From a checkpoint of a small transformer trained on Wikipedia: 38.3M parameters.
Each number is 50 + 15 x the weight over its row's rms, rounded and kept within 0 to 99. Layers, rows and columns count from 0. The size before them is the row's rms in percent of the matrix's.

# layer 4 attention key, 512x512, rms 0.0743, rows 472-484, columns 0-127
100:54 54 33 76 26 64 49 32 41 69 30 49 44 73 39 45 62 67 35 33 26 39 33 50 57 52 55 67 52 47 72 11 77 20 76 42 80 49 45 51 37 52 60 48 62 53 70 49 38 54 13 33 28 36 47 34 39 56 70 60 49 31 46 52 55 38 56 27 60 65 44 65 34 78 54 61 62 93 29 22 51 42 68 68 54 49 26 71 38 65 51 57 33 31 39 43 52 61 64 54 36 48 46 43 57 50 80 34 63 50 59 41 50 90 25 36 57 52 30 47 34 44 23 58 55 48 42 47
099:20 70 35 30 22 56 25 28 43 39 53 34 85 34 61 51 39 47 70 74 63 40 66 41 52 49 38 61 40 36 21 77 49 37 43 30 57 68 25 61 46 57 40 47 55 58 83 45 63 65 53 59 60 34 51 68 47 62 42 74 36 41 52 48 44 36 53 49 64 51 81 48 45 73 31 50 63 34 46 36 37 40 42 36 53 46 45 40 56 53 29 64 52 68 36 64 68 60 57 22 54 60 51 45 77 67 34 32 59 50 77 74 67 49 40 76 80 57 40 52 54 18 36 76 31 74 58 52
100:65 79 46 27 65 61 47 77 64 31 44 40 82 39 52 45 54 66 59 41 37 56 46 51 72 62 41 36 52 57 49 55 36 57 45 61 34 58 46 45 70 48 51 68 63 46 20 58 56 67 59 44 34 44 58 78 25 65 49 71 44 61 47 70 30 45 56 32 57 46 60 65 54 63 39 41 43 49 48 39 53 30 53 31 52 44 64 57 58 52 38 54 67 50 20 62 61 33 59 95 14 20 51 37 64 48 49 25 92 47 51 13 67 22 46 60 39 63 58 62 42 49 75 64 66 76 48 40
100:23 36 59 56 30 34 42 58 31 45 61 37 44 76 60 55 52 48 30 47 24 33 52 53 51 34 36 55 77 60 62 41 60 54 16 44 53 79 63 64 61 46 44 58 45 78 21 60 59 37 47 11 43 61 74 59 47 38 55 34 26 44 61 83 52 45 70 37 55 49 25 74 20 34 54 76 59 31 32 52 73 34 39 50 40 44 38 57 35 46 61 47 50 54 56 60 49 64 60 61 36 92 72 34 43 48 42 28 71 28 52 49 60 14 60 35 35 48 49 50 65 63 64 49 52 53 40 51
106:52 60 43 51 59 59 39 79 51 62 43 46 63 55 44 61 66 23 61 57 56 64 43 40 35 40 34 55 63 33 64 63 60 52 30 42 36 84 57 62 49 31 72 54 55 56 40 44 73 93 73 41 37 59 55 62 28 62 31 49 39 65 36 83 71 71 49 59 51 55 57 31 57 56 49 64 34 45 59 47 34 45 57 21 34 70 64 62 43 44 28 55 39 46 44 56 12 22 20 64 68 52 46 28 53 57 58 23 56 74 64 33 39 41 61 29 65 59 30 43 57 33 54 64 49 57 44 45
092:62 40 63 59 31 58 70 37 38 55 56 27 38 45 74 61 17 46 47 45 81 52 67 30 58 65 29 58 55 43 36 49 29 13 57 64 37 43 32 55 51 52 65 41 44 61 72 45 59 69 69 61 57 83 62 59 38 45 39 65 60 42 29 43 44 31 58 50 61 34 59 27 76 36 56 45 70 74 47 23 61 18 46 67 52 48 53 27 73 56 38 43 56 57 57 81 52 44 37 44 42 50 19 42 71 45 61 61 41 72 54 42 63 48 48 50 37 27 69 50 63 58 52 50 55 55 66 58
099:45 26 49 70 52 50 82 62 37 47 65 46 37 69 34 53 42 40 61 59 63 41 56 50 67 53 72 48 50 87 40 26 32 76 48 64 46 33 38 30 38 19 65 45 50 39 46 71 34 40 48 15 53 30 44 43 53 20 31 66 67 45 74 56 47 65 67 54 42 39 62 65 58 48 60 49 65 68 73 39 65 52 52 60 50 62 24 37 23 38 54 29 78 49 74 80 24 44 42 63 67 28 37 60 35 29 34 60 61 37 56 14 35 57 26 79 31 51 44 31 14 17 38 75 46 36 26 38
100:46 60 54 73 49 15 70 63 54 40 46 49 47 56 66 27 86 40 61 77 60 50 41 56 60 48 50 53 57 52 61 65 26 49 45 60 54 77 51 54 45 57 55 54 41 36 63 99 50 56 68 35 45 74 53 69 38 64 69 38 33 52 36 53 45 40 39 51 44 19 42 74 64 62 76 40 82 96 65 57 56 51 37 61 61 31 42 42 32 33 45 64 13 61 66 33 44 70 20 55 47 61 40 58 43 32 50 39 66 41 84 16 38 28 29 35 58 52 33 61 37 93 48 47 45 57 34 38
094:16 40 48 50 19 71 41 57 44 48 47 48 47 53 70 47 44 30 43 60 32 37 63 45 50 68 55 60 48 74 33 49 47 41 63 50 66 51 38 46 61 60 58 36 33 53 42 49 63 47 39 62 27 64 43 40 83 68 40 55 70 70 49 60 48 51 58 46 72 53 27 86 54 34 34 67 44 54 61 25 58 55 16 39 37 56 53 26 60 33 68 63 65 56 51 72 62 62 00 56 12 50 55 38 37 58 50 38 62 48 44 46 44 48 39 32 24 58 49 77 74 29 66 46 58 34 75 78
096:17 44 51 47 78 36 46 46 28 75 57 67 46 65 46 54 00 55 40 28 50 46 51 59 58 44 92 47 80 38 57 64 45 64 37 43 52 60 32 55 38 57 43 36 75 70 64 67 55 72 55 54 46 55 39 49 67 35 27 43 74 43 60 56 32 64 45 44 32 39 31 40 63 52 13 74 19 44 33 58 65 32 47 29 48 66 41 43 49 32 55 77 37 59 45 53 45 35 47 58 34 70 44 32 75 67 62 41 45 63 50 40 38 41 56 48 49 37 42 53 37 62 78 37 69 69 64 34
093:38 30 59 45 49 42 70 38 60 29 59 67 51 59 36 68 66 40 69 51 52 39 42 31 81 56 35 69 48 39 51 53 36 54 48 47 33 61 38 69 33 61 54 63 47 74 57 66 69 62 33 44 15 61 50 59 41 44 53 39 29 35 50 69 53 40 73 46 42 54 23 56 44 37 71 48 42 62 61 72 34 49 39 38 51 52 75 48 56 49 49 50 46 44 61 50 59 54 51 79 75 39 43 73 43 44 52 38 55 42 85 49 51 33 37 30 69 72 32 53 78 64 47 53 62 20 58 70
092:51 48 35 60 40 43 33 54 46 48 61 44 36 58 40 40 65 46 62 50 53 53 71 60 53 68 43 38 54 17 43 60 48 48 48 78 47 91 37 39 43 53 63 63 24 62 44 42 47 57 70 36 59 61 36 48 55 30 64 38 59 56 31 41 68 48 83 35 60 47 46 45 56 44 82 44 56 72 23 71 47 39 10 54 49 35 41 85 23 24 72 36 67 41 26 40 28 37 45 71 61 32 25 36 43 38 53 37 64 84 51 54 49 40 41 51 75 43 43 49 49 28 37 55 41 48 56 55
094:51 47 41 54 63 32 70 28 49 48 41 65 52 45 39 50 39 53 60 72 51 44 32 33 50 54 61 50 40 58 40 68 54 60 57 49 35 43 39 35 49 33 21 53 67 63 46 42 53 50 46 75 53 50 50 31 53 44 46 47 31 40 59 58 55 38 61 59 95 19 43 52 61 64 57 37 64 67 62 38 61 60 48 43 27 36 42 36 63 44 29 53 36 34 32 66 65 61 51 70 33 49 70 42 37 50 44 33 56 70 52 11 51 51 72 57 45 38 52 50 36 50 69 60 23 58 34 38
# layer 4 attention query, 512x512, rms 0.0787, rows 473-485, columns 0-127
092:65 20 41 45 51 31 53 39 35 28 65 54 23 20 30 20 48 68 66 61 25 50 63 60 54 53 45 69 65 50 90 55 54 93 52 62 65 47 24 56 45 43 31 43 49 41 36 60 43 68 30 39 51 40 53 58 45 42 50 61 73 40 64 39 49 52 37 61 69 34 38 82 47 43 32 50 83 53 53 41 55 41 62 38 52 14 54 42 34 56 44 56 74 20 33 69 51 74 49 52 32 45 62 55 60 80 38 55 50 55 38 41 44 56 55 66 46 35 73 36 29 56 57 24 47 24 80 73
090:79 37 74 59 37 42 44 57 48 73 59 57 37 32 49 24 46 53 44 33 70 58 73 54 38 69 59 47 34 68 72 62 46 70 43 65 42 42 28 17 49 44 61 58 66 48 41 45 58 74 57 38 47 46 70 21 45 41 41 67 65 40 57 61 68 64 42 59 58 28 65 62 29 90 25 37 68 42 40 46 60 41 57 37 27 45 32 55 86 53 42 35 98 39 28 64 40 73 61 40 49 40 27 42 49 31 56 45 82 27 65 22 46 41 32 53 37 41 56 56 63 30 27 66 70 43 49 58
087:68 82 48 63 64 67 41 46 48 19 77 53 37 44 83 43 57 07 36 30 54 44 71 35 34 54 70 28 22 58 13 53 27 36 41 62 78 43 18 70 38 16 59 47 51 56 63 61 24 46 42 36 40 62 50 52 54 54 46 76 26 26 38 53 72 64 49 57 47 58 48 49 57 63 61 14 62 52 30 70 43 41 54 41 63 67 55 64 32 57 30 46 69 42 28 59 49 74 48 33 68 58 53 55 42 69 46 48 52 47 51 66 50 69 49 40 60 71 38 56 45 55 62 22 38 60 70 46
095:51 56 46 80 37 46 38 53 62 53 47 66 42 66 55 24 53 35 60 46 20 68 27 77 74 69 61 56 44 40 38 48 45 26 38 47 30 58 46 27 69 55 50 75 54 38 46 31 35 54 40 41 39 33 46 45 36 33 39 42 56 66 67 53 75 62 68 48 61 58 29 50 32 72 28 48 61 62 42 50 42 21 42 69 70 64 32 65 74 61 57 66 34 33 62 36 47 54 71 51 49 56 49 66 39 47 30 77 35 58 49 50 64 46 36 59 56 55 26 45 85 30 55 25 60 50 77 45
091:26 67 47 64 37 51 47 58 45 37 47 45 46 43 54 21 34 32 76 52 42 36 55 50 48 22 42 30 53 45 26 34 51 77 63 49 77 79 43 52 43 05 67 63 42 55 52 23 40 62 34 30 19 37 54 66 50 63 31 58 50 75 46 47 51 59 48 55 67 51 43 48 33 50 50 60 24 53 48 42 57 74 42 62 53 57 57 71 40 50 58 32 42 53 26 51 25 42 36 41 66 57 80 28 52 33 51 46 42 75 47 56 67 54 77 45 47 39 54 35 55 77 55 48 64 62 45 61
094:95 61 40 57 48 65 42 56 50 55 37 57 74 45 44 49 42 49 55 72 53 51 42 46 62 36 14 30 65 90 49 39 40 55 47 37 53 57 41 59 62 20 52 42 33 58 47 58 49 51 40 25 47 33 59 39 55 46 35 67 38 42 79 68 32 47 49 31 60 68 44 70 42 53 48 59 54 65 50 39 48 37 29 39 49 66 50 73 49 32 60 70 44 44 76 42 29 45 63 40 32 41 56 40 44 42 68 49 37 62 70 33 29 62 55 55 61 19 23 17 66 36 47 17 36 59 30 56
098:42 26 37 72 51 58 63 63 31 49 58 40 44 45 68 27 86 45 31 38 71 33 23 62 32 05 60 53 37 61 61 59 57 60 40 35 22 28 73 30 35 59 60 64 62 16 77 79 62 81 58 69 56 46 16 39 44 62 77 39 52 29 49 49 52 48 84 42 35 35 38 42 50 46 37 80 58 52 70 61 54 34 52 59 54 44 41 52 70 62 55 57 28 28 69 46 47 63 86 39 67 62 51 63 51 49 32 49 63 45 68 50 41 55 31 30 61 28 38 41 58 41 60 59 56 41 66 49
096:50 67 38 87 58 50 32 30 66 67 45 72 57 23 56 67 89 85 43 69 42 41 37 33 35 54 38 54 61 51 54 56 51 63 51 62 60 61 66 36 50 40 65 17 44 49 57 29 40 42 55 39 37 51 49 52 24 41 63 34 75 52 84 45 35 64 48 76 48 61 53 56 34 54 40 40 37 35 58 46 49 32 23 44 66 47 38 45 37 37 39 61 52 66 32 64 45 32 23 64 37 53 37 52 44 28 86 61 65 37 30 62 47 52 59 63 47 61 55 27 69 67 78 51 66 59 30 37
095:28 52 40 57 94 15 50 67 39 65 30 50 64 40 45 35 64 68 61 49 65 64 42 36 67 25 27 33 52 63 48 59 70 11 45 57 53 78 49 40 20 40 38 55 58 56 60 53 32 89 50 73 41 63 47 34 60 55 39 35 54 46 47 69 17 26 78 45 22 83 48 66 56 29 70 47 48 55 46 81 48 32 46 29 50 58 60 57 49 49 42 42 65 85 50 34 50 24 29 62 59 94 52 52 41 46 70 63 65 58 64 27 55 44 34 43 41 92 74 36 80 38 48 35 50 53 68 60
090:29 40 46 67 48 43 59 58 82 76 47 49 62 37 41 56 70 55 20 54 61 52 44 80 43 20 28 64 58 42 59 43 64 67 62 55 21 44 55 51 41 47 58 52 70 60 57 33 43 48 37 69 42 34 53 35 48 34 32 40 29 26 47 42 45 53 29 35 54 77 47 41 65 77 53 52 24 37 62 60 56 35 42 59 40 52 43 42 66 46 54 52 66 66 32 66 70 55 68 43 49 78 59 71 48 46 66 41 61 60 61 43 56 68 52 62 53 27 62 85 37 37 74 10 69 31 60 77
091:48 51 61 70 11 65 34 60 63 46 42 66 41 63 63 70 50 81 53 62 52 46 51 53 45 48 54 51 45 53 56 34 17 25 60 73 30 58 55 45 51 68 37 49 27 24 57 40 56 46 56 58 63 30 52 53 42 62 14 53 61 64 64 62 49 40 57 44 39 47 70 35 43 33 23 50 57 64 36 52 20 28 61 57 50 35 36 45 66 57 84 31 29 39 34 40 50 36 61 68 63 11 51 20 38 27 45 71 59 50 39 51 82 59 36 58 24 52 40 52 72 43 43 60 56 82 80 44
091:69 58 53 41 64 68 58 41 88 51 49 36 43 57 15 37 47 49 15 40 35 55 27 71 46 35 61 58 37 67 55 65 53 61 66 63 86 51 50 62 65 38 47 65 57 54 51 33 63 35 43 70 68 57 52 64 56 50 45 49 32 54 59 62 30 55 56 33 71 43 60 45 46 51 51 56 51 46 58 81 39 49 49 36 64 54 45 40 33 67 48 72 37 37 67 74 20 25 50 37 52 67 30 40 47 54 58 57 65 71 49 27 69 16 24 12 24 22 51 50 34 39 43 40 45 47 67 42
096:39 50 68 42 50 57 61 52 50 53 63 60 57 31 51 41 38 34 33 51 59 76 10 69 65 48 55 27 43 70 64 49 72 52 52 71 48 38 32 52 31 50 38 41 64 56 52 45 60 31 57 69 28 47 99 34 55 45 25 31 55 41 67 45 59 40 48 60 53 26 65 44 46 76 29 42 47 53 73 55 41 36 49 34 43 54 61 45 64 41 54 71 61 46 61 74 43 24 38 17 25 32 36 47 41 66 46 55 59 38 46 14 66 44 62 77 68 46 32 46 50 43 42 47 48 36 27 53